{"positions": "rope", "rope_fraction": 0.5, "init_std_up": 0.0617, "init_std_down": 0.0121, "learning_rate": 0.00838, "beta1": 0.95, "weight_decay": 0.069, "schedule": "cos", "train_tokens": 227000000, "max_steps": 3464, "dataset": "wikipedia_en"}
Each number is 50 + 12 x the weight over its row's rms, rounded and kept within 0 to 99. Layers, rows and columns count from 0. The size before them is the row's rms in percent of the matrix's.

# q: layer 3 attention query, 128x128, rms 0.15, rows 0-26, columns 0-127
# k: layer 3 attention key, 128x128, rms 0.153, rows 0-26, columns 0-127
q0 118:68 42 36 34 62 45 45 37 63 60 80 46 72 42 41 28 45 56 67 35 63 47 55 58 49 48 50 65 68 51 47 40 40 53 47 44 61 61 41 30 27 50 54 43 47 60 40 33 53 44 56 43 54 29 49 41 26 56 57 59 65 41 28 71 47 38 44 47 32 53 54 41 85 50 42 42 50 27 37 50 59 74 63 36 56 45 34 60 55 65 29 46 50 43 57 49 40 58 65 42 61 37 53 63 61 41 46 71 37 50 42 28 59 43 62 61 45 37 51 69 57 42 48 41 36 61 54 43
k0 083:51 21 47 56 35 44 44 52 50 60 43 32 60 70 34 57 42 54 65 51 49 40 48 48 47 55 70 54 49 42 56 55 37 44 30 52 30 28 40 54 66 40 46 44 42 33 59 47 51 41 35 52 37 45 54 36 63 54 47 44 26 57 54 57 33 55 56 29 67 39 62 59 38 73 25 36 48 51 73 65 46 39 59 63 32 52 53 31 35 65 48 66 55 61 33 32 41 59 34 51 59 40 51 37 27 44 61 26 69 57 48 66 25 44 59 37 50 51 64 42 42 52 42 52 66 53 30 54
q1 087:34 63 57 50 53 36 61 41 42 53 46 49 47 56 52 49 63 36 56 30 59 39 46 72 47 60 62 38 63 32 64 64 19 42 48 46 49 60 28 36 51 57 51 60 69 25 63 63 69 26 58 58 34 59 58 67 71 68 52 52 47 45 43 33 49 46 60 48 46 53 40 56 71 39 64 43 59 65 70 46 63 62 47 58 31 46 48 53 63 52 71 46 43 53 43 50 76 45 33 54 46 27 53 54 37 61 42 72 64 39 72 33 64 37 45 44 56 62 42 64 59 39 53 70 59 47 52 49
k1 088:78 51 42 61 45 62 43 43 55 51 71 44 40 72 36 32 55 72 56 40 48 42 34 72 46 64 64 53 53 68 34 39 51 42 68 43 67 51 67 47 34 49 49 57 47 73 47 32 51 56 49 52 60 61 56 25 42 30 68 51 52 78 65 57 42 45 69 47 36 41 54 48 56 61 41 65 61 48 40 44 48 31 55 52 74 35 55 42 39 43 46 50 71 60 27 61 51 64 59 45 49 58 51 70 58 51 51 51 46 55 25 49 53 73 61 46 44 59 50 33 56 52 56 36 50 72 74 53
q2 104:28 77 60 50 44 55 48 62 60 39 48 57 28 54 81 64 56 35 33 69 36 53 74 53 41 58 45 38 26 61 41 55 66 44 41 59 35 46 64 58 67 39 48 51 54 38 30 54 49 47 52 48 39 59 29 63 59 52 50 49 55 55 63 44 71 52 54 55 64 45 55 68 21 34 72 57 46 43 57 60 50 49 35 42 63 56 55 67 56 43 53 54 58 48 55 62 56 45 58 63 45 58 55 32 32 66 47 30 45 50 67 70 56 50 54 66 60 70 69 48 58 58 52 56 52 32 25 40
k2 084:48 41 48 50 57 50 54 44 48 40 65 45 25 42 76 33 72 65 57 56 61 67 53 75 50 63 40 44 67 57 48 18 55 67 59 58 68 45 75 42 56 43 55 71 36 68 56 52 39 38 55 41 53 59 55 56 45 66 58 36 49 41 49 42 77 63 27 58 52 51 32 37 47 49 51 55 56 59 48 39 62 67 52 37 43 34 50 44 63 44 45 47 44 57 32 57 41 57 48 49 52 42 28 64 63 51 56 36 48 38 55 33 46 60 53 67 44 37 63 68 64 58 50 43 15 44 75 48
q3 079:60 36 51 44 67 38 52 52 34 50 53 47 50 70 47 69 41 67 40 69 48 29 48 61 56 58 44 78 34 58 67 47 54 34 63 42 53 50 77 67 67 78 50 46 52 62 62 53 55 59 59 36 39 55 50 26 36 66 29 57 48 31 57 55 65 45 44 25 30 33 55 43 50 56 48 43 39 54 56 64 45 43 59 49 84 50 51 51 45 59 45 56 61 60 59 45 44 49 44 29 43 65 55 56 49 31 43 44 55 45 44 67 41 65 50 54 36 32 32 54 50 27 51 52 37 24 56 46
k3 101:43 77 62 39 45 45 55 66 39 43 42 67 41 41 72 54 44 29 29 60 47 56 63 38 52 41 37 33 52 47 49 55 41 56 36 62 64 53 39 62 71 38 65 47 41 44 43 61 57 44 69 56 49 62 58 62 50 53 44 54 52 31 36 47 62 35 35 48 47 61 67 59 50 33 62 70 59 52 33 48 59 71 29 38 63 64 36 74 79 54 56 42 45 36 73 55 52 56 62 64 44 43 51 37 46 53 43 45 35 49 68 63 71 58 23 41 66 67 61 58 60 46 54 53 36 47 34 40
q4 087:43 26 33 56 56 59 39 51 57 56 53 57 60 33 60 60 47 62 31 70 51 31 46 60 57 50 43 55 74 59 76 52 42 49 70 63 63 57 36 36 58 54 46 49 51 61 50 46 59 65 61 53 63 64 42 36 72 50 31 33 51 51 66 60 36 57 44 48 56 41 55 24 56 55 44 44 38 39 74 61 61 37 64 76 43 39 46 57 56 54 42 58 52 34 33 24 61 26 49 59 38 65 49 57 63 39 48 51 71 71 40 56 24 66 47 59 57 45 51 44 59 30 41 61 49 43 67 55
k4 112:51 46 51 46 25 53 38 51 50 46 46 57 36 36 71 55 49 66 56 49 71 60 40 47 55 49 41 41 57 28 46 47 62 50 42 48 61 51 49 44 53 41 37 53 25 58 24 39 50 36 36 51 43 49 60 50 67 38 59 45 60 59 23 47 64 55 54 65 45 46 57 42 49 68 41 71 31 68 80 45 49 38 43 46 39 43 62 34 50 38 50 38 62 48 45 68 44 72 57 48 74 56 51 53 32 42 14 55 40 37 22 46 46 47 31 42 57 45 72 39 62 39 56 42 29 48 55 36
q5 115:55 34 44 59 51 52 60 50 50 65 63 53 79 34 40 32 30 72 48 50 57 48 17 57 62 60 50 65 50 57 63 53 56 64 72 53 57 64 64 43 34 59 41 52 56 55 56 44 51 52 32 44 73 43 40 48 50 68 56 29 70 39 60 67 26 46 50 44 47 55 36 43 65 46 43 48 54 41 54 58 58 49 73 71 62 35 49 25 51 56 17 47 44 49 67 31 48 56 50 54 52 67 53 60 69 30 61 41 67 49 42 39 44 56 54 54 47 53 38 45 33 53 39 37 51 53 75 61
k5 092:41 57 67 74 36 63 55 59 38 28 44 49 34 53 47 43 41 40 40 28 41 59 64 57 81 33 58 72 68 62 59 41 45 47 44 61 58 64 43 57 55 48 52 55 55 50 47 43 53 66 77 62 44 40 56 45 57 42 52 64 35 70 58 63 44 62 47 61 36 74 69 52 63 38 35 50 23 58 45 35 54 52 56 65 57 51 33 67 50 51 69 43 70 57 44 43 43 62 59 54 58 50 55 69 45 53 60 46 49 63 49 57 66 55 31 42 60 63 63 42 62 32 47 60 74 75 40 54
q6 104:46 52 53 36 44 56 63 57 51 68 46 62 33 47 48 36 54 61 25 62 46 48 45 44 59 71 48 55 47 45 54 54 77 71 48 50 66 45 49 66 60 38 52 63 50 61 80 80 68 45 49 47 47 36 43 54 57 58 48 48 31 38 69 57 41 62 47 50 48 42 67 68 56 34 73 53 88 51 50 58 33 50 68 31 69 60 51 46 33 42 48 60 47 42 56 60 56 44 42 56 36 36 54 57 30 58 27 35 55 46 45 66 48 26 47 74 55 48 48 38 54 43 39 47 61 55 56 70
k6 100:41 62 53 44 52 46 53 50 62 60 55 44 71 73 38 47 53 49 68 55 44 52 73 44 26 29 54 54 54 60 47 37 42 59 46 40 39 33 57 37 56 57 64 36 58 44 51 37 53 75 67 53 59 35 58 41 16 58 43 46 47 57 47 75 41 43 61 54 49 68 74 56 52 37 53 52 59 54 41 67 71 52 35 43 53 41 36 65 34 45 58 51 49 43 52 34 53 40 51 58 24 45 53 41 55 55 47 52 41 39 65 51 75 40 74 41 23 58 37 60 59 45 64 51 62 44 25 25
q7 102:63 41 37 59 29 49 53 49 56 60 58 47 58 49 55 44 62 74 68 30 64 83 65 36 60 70 68 52 58 43 51 51 54 42 43 23 56 28 51 42 54 62 32 57 37 57 63 48 48 54 60 43 37 37 79 46 34 48 67 70 35 67 56 60 30 40 42 56 40 53 64 37 48 68 40 59 62 48 51 36 28 72 39 43 52 43 47 51 58 43 60 40 58 54 55 73 40 40 60 45 64 39 34 59 53 66 51 66 72 47 53 64 48 36 57 38 45 49 37 57 56 63 42 53 59 36 63 59
k7 103:43 49 58 56 54 62 32 56 64 53 42 53 22 53 55 46 47 47 35 47 61 67 34 65 66 29 58 62 37 41 48 57 46 50 40 41 45 40 69 42 40 45 77 49 62 26 35 45 57 45 34 38 68 69 65 46 66 68 65 45 51 67 55 57 51 74 52 38 56 68 39 70 56 59 37 52 51 50 55 64 45 31 48 52 64 70 38 53 46 29 62 57 51 40 56 43 31 50 44 40 57 65 47 63 71 48 68 21 65 65 48 45 38 50 47 66 46 37 67 44 48 27 44 54 41 60 39 60
q8 096:51 51 54 46 55 61 59 39 61 58 56 53 30 42 28 38 52 45 42 34 51 41 46 41 62 34 47 25 68 35 36 53 50 47 63 63 75 45 33 43 37 47 77 37 34 30 47 52 59 44 55 58 51 32 53 42 62 69 54 58 40 51 50 61 58 55 56 49 30 58 38 40 50 26 58 30 44 53 29 37 48 45 49 51 39 51 34 50 38 50 49 51 42 37 33 60 58 32 39 41 48 36 37 61 61 48 34 60 35 52 77 52 38 30 30 27 36 51 37 20 46 43 68 43 35 69 56 55
k8 107:64 61 71 51 50 54 53 53 52 24 49 40 46 39 54 50 45 76 36 67 58 49 37 60 68 61 39 42 56 57 68 24 52 65 65 47 68 59 45 51 35 43 38 46 51 51 39 62 64 43 31 66 54 58 33 63 55 57 69 46 74 57 35 47 62 33 38 46 42 51 43 44 49 58 40 42 64 51 50 61 61 46 42 53 36 37 61 42 55 57 42 47 50 46 48 58 46 61 42 79 25 33 55 54 47 46 17 38 73 36 42 50 52 43 36 76 66 39 48 33 66 62 55 37 45 42 56 72
q9 107:53 71 44 46 41 41 60 19 56 58 24 69 65 45 38 53 49 46 31 50 46 30 67 42 53 54 44 47 33 50 53 47 43 41 27 44 36 64 34 47 51 71 25 52 39 44 41 31 54 59 50 57 60 41 53 48 59 39 49 53 56 41 48 43 46 36 24 41 43 33 41 48 51 42 31 48 59 50 48 49 54 43 52 54 51 41 53 56 42 57 30 44 44 56 52 27 51 44 03 57 52 34 50 61 42 46 66 38 48 67 58 78 55 50 46 43 44 21 55 21 51 45 43 45 34 39 52 48
k9 107:53 48 63 56 70 50 57 53 70 58 46 34 39 34 75 52 53 53 44 64 42 59 25 32 52 41 35 47 57 60 52 40 70 54 58 31 54 35 52 42 50 43 73 65 40 50 40 78 43 27 17 61 61 55 34 56 74 45 70 32 47 40 55 30 62 68 50 57 63 42 52 50 47 56 65 25 58 63 56 44 56 46 57 47 44 41 54 41 49 41 43 23 32 38 52 50 47 62 45 43 42 53 59 76 46 54 57 51 61 42 42 51 26 48 43 59 46 39 54 34 46 68 49 37 38 38 45 61
q10 091:50 37 47 52 61 26 56 34 56 38 42 42 50 62 26 41 41 32 77 37 38 53 61 48 52 50 47 50 30 37 49 48 32 48 50 28 39 31 51 44 50 50 46 55 48 63 49 60 36 49 55 57 49 31 46 39 15 30 58 28 43 40 54 47 47 51 46 33 39 60 39 39 35 62 19 36 37 42 36 36 47 33 43 34 63 46 63 34 54 45 51 53 62 46 58 38 45 63 49 39 31 41 41 59 54 27 42 33 50 59 36 32 63 43 42 26 45 29 63 37 34 42 55 41 55 48 51 40
k10 116:54 52 47 49 46 42 45 48 57 49 56 54 55 53 54 42 68 56 39 56 70 46 38 20 41 72 40 31 42 59 53 46 49 51 40 34 56 44 43 42 59 60 51 39 32 83 55 63 53 37 43 61 43 48 27 57 46 54 55 26 47 37 30 43 80 60 46 54 71 38 42 36 46 63 54 38 42 52 50 40 69 58 47 53 55 58 50 63 45 33 38 38 24 51 49 59 53 64 41 70 46 54 45 41 18 65 42 59 39 30 57 68 48 60 58 54 47 22 42 56 34 67 57 26 34 37 54 39
q11 110:24 60 34 13 49 52 40 50 50 38 26 59 49 37 58 59 43 53 41 86 44 42 63 32 37 52 40 40 53 29 58 49 54 53 45 70 44 62 42 56 55 47 44 34 55 57 40 51 63 37 33 47 36 58 59 65 55 19 28 34 42 32 38 39 54 35 57 47 55 23 43 53 33 48 57 49 58 40 37 53 70 44 40 61 37 67 46 64 33 47 30 55 39 54 61 32 59 43 41 54 41 43 54 40 33 51 42 47 31 49 39 39 45 56 56 59 39 37 33 52 65 53 53 49 52 49 62 44
k11 105:23 43 52 52 40 56 28 29 50 34 36 59 50 28 43 41 46 54 48 59 51 40 45 55 23 72 35 31 22 65 55 52 50 64 72 50 54 54 64 51 49 56 45 44 34 65 65 60 52 46 62 45 63 61 30 54 45 64 40 40 46 50 51 57 57 47 54 57 30 34 42 12 53 59 61 47 39 38 50 45 64 46 66 55 48 61 50 52 45 58 53 44 36 33 15 55 55 46 42 57 42 65 42 40 38 45 26 63 68 54 46 42 36 54 54 56 47 33 49 43 24 62 43 36 53 41 38 45
q12 098:54 58 27 57 59 47 52 40 54 68 47 51 61 52 40 44 49 59 29 47 51 55 29 53 52 34 54 54 57 34 36 32 27 50 57 60 77 61 52 45 46 49 51 38 50 68 56 47 36 54 42 45 46 25 61 46 41 27 66 43 57 66 63 52 30 55 52 52 46 60 56 55 72 61 42 52 37 75 46 58 48 64 70 58 50 62 43 46 49 40 35 31 59 45 56 25 44 66 48 55 69 62 47 59 63 48 76 48 61 53 29 42 74 84 70 50 39 61 50 53 37 46 33 52 64 45 35 41
k12 093:36 61 46 24 36 65 65 39 75 54 51 57 52 39 86 46 53 34 58 55 54 60 61 60 36 49 58 39 45 36 45 62 61 63 47 40 32 49 62 75 57 79 63 49 41 50 52 48 51 38 41 58 50 52 24 28 58 67 49 50 57 23 31 51 66 46 43 36 40 64 48 51 38 60 50 30 39 50 41 52 59 52 50 56 45 73 39 41 38 58 49 45 62 34 41 34 42 62 40 56 52 25 53 50 44 35 32 58 62 36 46 44 49 25 35 37 45 58 38 57 35 44 51 45 52 45 55 30
q13 089:30 45 39 41 47 85 44 59 44 44 40 77 53 30 68 55 61 59 42 53 37 31 50 28 51 44 65 72 42 64 39 43 57 46 55 43 39 48 42 56 51 23 45 55 35 36 51 32 51 60 41 52 59 58 40 51 74 52 33 63 37 65 41 50 52 50 54 51 58 32 41 50 50 42 57 52 36 34 55 18 60 50 59 72 39 33 45 51 57 41 32 52 58 35 53 54 81 39 40 72 49 56 56 33 54 58 30 53 36 53 71 62 48 56 62 55 53 68 44 51 47 54 39 66 63 41 47 40
k13 089:50 36 52 26 55 45 57 32 45 56 41 46 54 58 50 57 53 55 75 80 54 28 68 49 53 50 42 55 60 48 38 50 53 45 55 54 62 49 62 52 52 50 49 56 42 80 51 41 47 59 60 60 63 48 33 65 58 39 29 48 77 51 45 33 55 45 52 54 53 39 55 44 28 72 44 41 57 62 41 45 53 34 62 65 64 55 63 85 51 38 41 50 69 59 59 19 37 52 45 58 43 63 58 61 43 43 29 30 80 58 57 55 51 49 52 48 49 34 53 47 55 67 37 64 53 33 49 74
q14 093:53 54 62 79 53 60 63 50 36 34 55 60 33 50 52 56 35 22 25 48 55 57 48 33 49 48 44 50 45 56 39 41 67 65 55 43 71 68 64 56 64 43 17 31 36 32 49 61 62 34 62 33 55 52 53 50 43 64 41 34 41 62 52 48 36 52 40 62 40 37 53 48 53 34 60 58 49 34 44 56 52 56 59 38 47 49 64 53 44 32 38 58 64 61 51 68 39 48 24 54 44 39 47 36 64 46 65 45 41 45 39 56 26 63 49 66 21 55 44 57 67 60 43 48 60 37 74 57
k14 092:44 64 46 24 68 56 43 46 87 51 48 60 56 65 63 53 67 47 64 67 38 46 63 52 34 65 54 43 44 57 49 43 73 44 49 37 43 43 41 46 70 43 55 43 49 71 38 61 48 53 67 59 46 73 47 43 49 48 65 37 26 33 54 53 30 60 54 53 50 45 32 46 27 56 40 50 64 66 49 49 28 47 56 31 43 45 69 48 52 43 61 12 59 31 62 59 66 38 45 39 40 66 30 56 46 37 40 54 66 50 59 32 51 43 59 43 40 44 52 58 39 59 66 51 41 43 43 45
q15 092:49 53 49 44 39 33 36 55 42 38 60 45 49 61 46 76 46 29 22 53 36 43 34 54 43 26 38 57 39 27 42 32 34 44 66 57 38 53 66 62 72 42 71 33 63 46 49 58 45 37 47 52 54 54 25 62 36 52 42 47 52 65 55 45 58 52 48 47 45 59 66 52 42 52 50 48 42 80 58 52 53 53 51 39 14 39 44 53 33 58 48 47 72 51 22 29 59 36 56 41 52 54 57 53 35 37 29 26 54 52 43 38 45 45 23 56 39 47 47 53 36 50 59 44 43 42 46 50
k15 088:75 32 40 62 50 62 34 51 57 51 72 69 58 40 28 46 59 63 42 63 51 56 35 68 62 72 47 68 40 37 62 67 51 45 66 42 47 44 58 55 43 56 47 60 56 41 47 36 48 42 44 53 36 48 25 17 66 44 59 49 36 39 53 37 21 50 45 65 52 54 52 61 70 33 45 50 52 26 39 51 44 65 60 49 61 41 60 47 51 51 57 40 56 60 62 61 31 41 44 45 36 44 22 60 68 56 45 59 32 60 41 48 54 53 42 31 58 79 58 51 53 33 63 43 55 51 54 65
q16 096:80 63 18 53 62 25 52 20 49 60 70 42 46 37 29 63 52 41 55 36 35 39 33 48 48 42 46 35 59 62 44 63 73 50 34 61 73 50 38 64 62 54 53 54 47 56 48 43 38 46 75 33 43 66 53 41 44 39 50 50 62 61 53 57 54 63 49 43 48 39 50 39 38 43 60 69 52 52 39 67 79 46 57 50 73 55 31 30 39 55 68 46 67 35 44 44 48 46 48 39 30 57 49 55 45 61 28 50 42 48 54 43 39 54 50 55 58 45 37 46 46 50 53 31 53 54 69 41
k16 094:34 73 46 57 42 49 56 55 38 39 42 45 58 64 49 66 44 63 35 37 73 52 48 68 49 54 65 52 70 49 39 40 47 64 48 57 62 64 61 54 53 53 54 54 57 36 53 44 62 68 53 49 63 22 45 40 55 48 47 23 44 28 47 50 45 51 50 44 59 92 48 27 47 58 33 51 45 49 63 29 34 46 57 55 47 60 68 35 64 52 32 40 50 42 32 51 50 41 38 65 60 35 38 39 51 30 68 57 36 58 32 42 49 67 46 38 48 33 72 53 61 49 66 51 54 38 26 56
q17 092:41 57 62 44 45 54 62 43 53 67 26 79 39 44 50 25 34 58 53 22 71 49 64 69 49 67 49 59 46 42 57 34 54 46 49 42 35 38 27 65 43 51 37 65 47 55 49 42 60 56 46 40 64 48 42 52 38 40 48 38 44 42 39 54 28 75 52 40 34 64 56 39 48 74 82 38 50 53 42 43 47 62 73 53 51 35 55 45 60 43 58 49 51 61 49 63 35 57 28 62 31 35 67 40 35 20 45 56 45 51 57 61 47 56 51 47 53 61 42 63 52 41 47 29 44 43 55 64
k17 087:56 45 32 35 58 33 59 38 47 60 55 39 47 54 63 37 55 35 50 54 20 60 50 38 49 40 61 42 50 43 55 43 52 60 68 39 64 65 55 35 35 54 75 33 56 59 57 55 35 36 45 69 74 48 62 51 37 45 26 44 64 69 43 62 61 58 55 53 44 54 63 61 78 47 38 43 49 71 67 59 69 40 56 47 60 61 55 58 42 33 70 49 66 35 59 53 67 37 40 49 56 61 63 55 55 71 43 41 71 52 41 44 51 77 58 60 68 32 48 54 37 44 75 58 58 50 46 55
q18 092:64 76 67 42 55 43 76 49 42 50 52 56 34 51 48 51 63 76 41 71 45 57 66 51 48 55 67 46 38 58 51 53 70 19 62 34 52 26 50 32 49 37 29 73 43 49 45 61 36 49 49 51 41 65 28 30 47 68 49 59 39 59 59 35 40 54 33 51 47 48 56 49 51 50 55 46 41 41 46 56 52 52 68 47 59 46 50 55 67 47 74 55 67 50 55 54 67 51 55 61 39 42 33 41 38 61 74 67 63 49 52 69 52 28 48 50 27 53 43 53 71 53 54 39 69 30 51 51
k18 093:44 63 45 64 81 56 64 50 52 56 52 54 55 58 00 61 58 29 60 59 40 55 67 50 59 32 44 58 51 42 36 38 52 54 39 50 50 43 69 44 41 55 48 58 48 51 61 43 23 43 53 53 64 50 60 43 29 70 56 47 55 44 55 74 59 74 48 53 69 70 38 46 53 63 54 45 64 55 36 53 20 45 30 46 56 53 42 47 58 60 81 62 49 47 60 31 32 51 54 60 47 56 49 43 66 57 50 47 52 55 44 43 51 57 50 44 48 17 28 45 43 40 47 58 47 50 47 47
q19 097:54 71 50 41 39 39 21 46 59 44 30 56 43 42 38 58 52 62 52 56 57 54 34 59 85 60 47 51 23 45 38 57 30 52 67 29 43 44 59 45 43 28 36 41 56 54 64 55 54 41 56 38 61 45 27 73 42 45 56 64 50 44 49 56 49 60 67 61 51 35 41 51 16 55 61 67 50 31 51 60 55 52 55 47 46 66 43 56 49 60 53 69 41 68 54 27 54 29 50 46 43 55 49 62 36 76 42 63 77 54 53 47 51 50 43 72 70 55 46 57 43 64 51 65 57 51 49 49
k19 108:48 45 37 50 53 42 62 46 56 52 51 44 73 37 56 48 57 65 35 49 42 29 70 22 29 58 61 60 47 44 36 48 68 66 42 33 41 46 67 53 45 69 36 49 38 26 69 44 63 29 36 36 51 57 46 58 29 45 57 61 63 31 51 50 49 36 43 46 43 60 47 63 59 65 51 71 55 32 41 69 41 61 61 62 54 57 70 60 43 59 41 39 40 46 47 46 38 74 53 74 44 47 56 34 42 65 45 48 53 51 53 77 40 45 45 43 55 36 60 25 65 66 42 41 33 46 66 54
q20 090:45 32 59 59 24 51 50 51 23 40 55 28 53 42 53 25 57 54 51 52 43 42 31 56 61 58 54 69 31 60 51 35 61 47 53 51 58 32 39 53 49 71 31 26 53 37 57 28 59 51 40 35 48 50 71 42 70 56 38 67 25 52 65 47 57 61 23 54 45 51 51 40 45 37 87 50 54 72 64 51 43 35 30 44 62 51 58 56 56 52 46 63 54 48 41 44 40 39 48 36 54 63 44 60 30 43 27 50 42 63 57 43 44 34 70 45 50 63 52 63 55 45 45 47 54 52 38 50
k20 092:24 36 43 35 50 53 55 41 73 49 55 72 56 49 51 47 32 64 51 73 50 65 78 32 52 74 38 53 45 56 70 55 70 61 42 65 50 48 55 43 71 54 71 32 33 67 73 57 35 49 64 62 55 47 43 57 49 31 59 46 46 58 34 47 52 37 59 58 59 50 63 34 37 34 62 42 53 52 72 46 46 52 46 40 47 30 57 64 59 51 71 44 43 48 52 23 62 46 52 57 65 54 42 46 40 47 48 32 46 34 43 68 39 54 38 49 48 51 68 45 62 35 35 57 54 49 38 70
q21 095:56 46 67 43 58 42 55 43 25 49 46 85 20 52 44 31 54 41 38 50 50 38 54 40 71 33 69 58 54 55 56 43 13 50 69 27 29 58 57 65 39 35 44 59 35 51 45 56 49 63 58 43 41 62 54 47 69 53 50 36 46 54 51 45 38 31 33 46 70 63 41 39 51 65 60 59 54 39 40 36 52 45 29 49 55 49 54 49 32 61 21 46 47 30 68 60 43 24 45 42 60 46 60 53 47 46 40 59 69 60 60 56 46 64 61 54 42 49 50 60 38 46 46 46 54 47 68 50
k21 097:57 29 40 63 44 46 39 62 69 39 51 38 50 42 40 45 45 54 46 62 51 56 57 55 52 67 24 36 37 44 44 43 78 56 47 55 52 31 61 30 42 34 49 43 39 39 49 45 22 49 41 46 55 49 51 53 38 34 46 44 59 44 40 43 58 58 41 47 25 37 59 46 36 56 29 41 33 61 36 42 52 41 69 24 50 42 44 54 51 52 50 56 44 48 65 64 39 73 09 50 35 50 27 45 48 40 53 69 53 49 50 60 56 46 29 76 64 56 34 38 68 67 58 48 43 35 49 41
q22 094:48 62 50 67 79 37 44 39 48 52 29 58 35 37 39 46 34 44 60 44 32 50 53 64 67 50 44 50 52 51 48 49 36 61 46 20 53 65 32 37 37 62 49 36 51 56 31 59 68 57 51 51 78 50 60 54 47 50 47 46 37 53 50 52 63 40 40 56 54 35 51 56 74 44 53 78 33 44 38 35 43 30 28 26 34 70 45 60 47 72 56 35 54 58 39 48 62 42 42 41 37 56 34 45 52 53 58 69 50 54 49 34 66 29 55 54 45 65 71 44 49 57 65 39 60 37 34 34
k22 094:50 73 63 41 68 23 38 47 49 50 50 49 60 48 57 40 41 23 61 36 65 58 63 48 53 56 49 57 67 44 59 45 64 47 39 48 43 43 50 50 48 60 44 44 52 58 52 37 53 45 42 45 40 47 58 47 65 27 86 41 51 38 46 57 45 48 67 50 24 52 59 58 72 62 43 54 79 56 62 28 53 46 39 70 52 28 37 68 63 67 31 71 39 47 57 70 42 65 37 39 55 46 46 54 56 59 59 35 38 59 51 56 70 43 58 38 70 39 58 37 63 35 48 76 51 53 46 58
q23 093:61 52 55 62 40 52 50 53 42 32 47 57 38 36 64 56 64 27 42 52 72 49 38 35 54 33 61 53 49 51 20 79 46 48 61 74 50 39 39 23 49 43 47 45 55 36 49 54 51 65 57 56 64 23 70 61 32 47 50 48 49 43 44 50 46 49 49 61 48 61 61 39 51 68 34 71 54 48 53 62 81 30 52 70 44 50 38 39 64 68 44 63 44 52 49 54 44 54 41 62 51 79 68 57 62 55 44 56 55 53 41 39 30 64 60 47 49 75 47 45 55 65 59 47 26 49 59 45
k23 091:40 62 41 35 53 56 61 58 45 46 32 43 42 47 54 21 70 41 51 42 61 47 34 65 44 54 48 34 51 55 64 67 48 32 47 28 61 35 41 59 58 54 48 66 33 31 59 37 53 32 34 41 32 63 51 65 41 48 49 50 67 42 50 60 51 35 55 63 46 54 51 48 32 41 54 48 38 62 67 40 19 33 57 48 67 38 69 48 42 55 63 38 59 42 32 52 51 41 69 67 61 57 43 47 15 50 35 80 58 52 34 46 62 65 55 43 43 59 68 61 64 58 49 62 41 50 44 40
q24 107:51 53 34 36 46 42 46 38 50 47 46 51 47 44 29 49 42 46 56 53 47 42 42 39 64 49 46 58 63 59 33 73 50 54 42 37 24 47 15 46 44 56 35 39 52 37 62 49 51 52 46 50 55 50 47 59 47 87 39 54 56 41 39 51 36 56 60 63 41 45 58 46 57 58 68 35 51 40 40 57 63 52 66 49 53 44 40 56 50 41 50 54 26 42 36 55 54 79 63 50 37 77 50 32 38 42 53 54 50 57 66 39 60 23 75 54 35 46 35 65 47 18 42 46 62 50 70 21
k24 099:53 74 47 53 43 41 15 57 52 41 37 54 62 61 66 64 31 51 40 46 51 59 61 44 44 46 49 52 35 37 74 52 38 40 55 50 57 61 72 56 40 57 52 55 32 53 56 52 28 38 46 59 52 47 34 74 41 57 40 50 57 43 56 54 55 56 63 56 64 31 47 59 47 69 27 55 36 61 68 51 46 72 46 80 35 51 60 30 67 56 37 54 37 38 58 51 49 69 53 62 71 67 50 53 54 49 44 38 61 36 51 64 31 43 68 61 45 42 46 67 71 53 45 53 55 58 21 53
q25 091:46 52 56 61 48 55 43 72 53 42 39 58 41 44 33 62 48 60 70 59 52 45 53 54 41 37 33 53 49 72 58 38 47 62 43 57 45 58 39 48 57 57 53 49 46 72 61 45 47 55 52 63 60 42 20 42 42 63 80 37 53 37 54 60 51 63 42 54 67 47 52 57 37 25 56 55 52 40 34 72 66 55 50 23 69 38 34 37 70 66 50 73 50 53 52 59 60 42 48 70 40 57 48 31 53 57 60 49 23 33 50 28 75 38 60 45 42 56 29 39 57 39 58 31 47 63 66 43
k25 094:60 73 47 46 50 42 46 39 48 37 49 61 48 59 45 76 77 33 62 42 49 44 58 41 54 34 54 48 44 60 40 27 50 75 76 51 72 61 64 36 64 50 52 45 38 56 43 62 66 33 57 51 56 56 72 64 48 38 66 44 49 54 38 36 64 37 28 52 64 30 58 76 52 49 54 60 43 40 52 28 41 48 35 44 36 46 58 48 47 42 43 54 73 60 28 59 32 54 38 58 60 54 43 54 46 40 39 57 47 63 49 53 29 48 64 50 39 29 54 30 54 49 54 25 38 68 61 57
q26 099:36 77 46 71 43 45 49 49 46 54 55 65 53 44 53 42 44 48 67 43 62 57 59 39 42 42 75 47 45 46 58 45 36 23 45 49 51 41 50 31 27 39 41 37 37 32 64 48 56 54 52 34 33 44 58 46 51 72 53 47 35 58 19 29 55 46 54 69 42 63 33 60 40 68 35 40 44 57 44 37 47 59 43 72 47 58 50 35 45 57 37 30 49 43 24 42 64 35 43 41 40 57 48 42 80 66 60 37 57 48 57 25 62 43 45 51 70 47 40 59 36 42 48 57 36 42 69 51
k26 095:25 45 55 31 67 42 54 61 48 53 48 47 30 47 28 42 50 51 38 41 34 48 48 70 52 45 35 31 63 26 52 42 43 18 39 25 59 67 24 40 67 65 46 29 49 52 40 40 38 53 43 45 42 36 25 47 45 66 53 69 55 54 52 45 33 65 42 44 42 35 58 59 36 47 57 52 46 46 62 53 44 72 46 67 44 67 55 67 57 58 40 59 37 41 53 29 61 45 34 63 34 46 58 58 30 45 69 57 48 57 56 44 64 50 54 52 53 60 47 22 63 49 46 58 63 51 58 39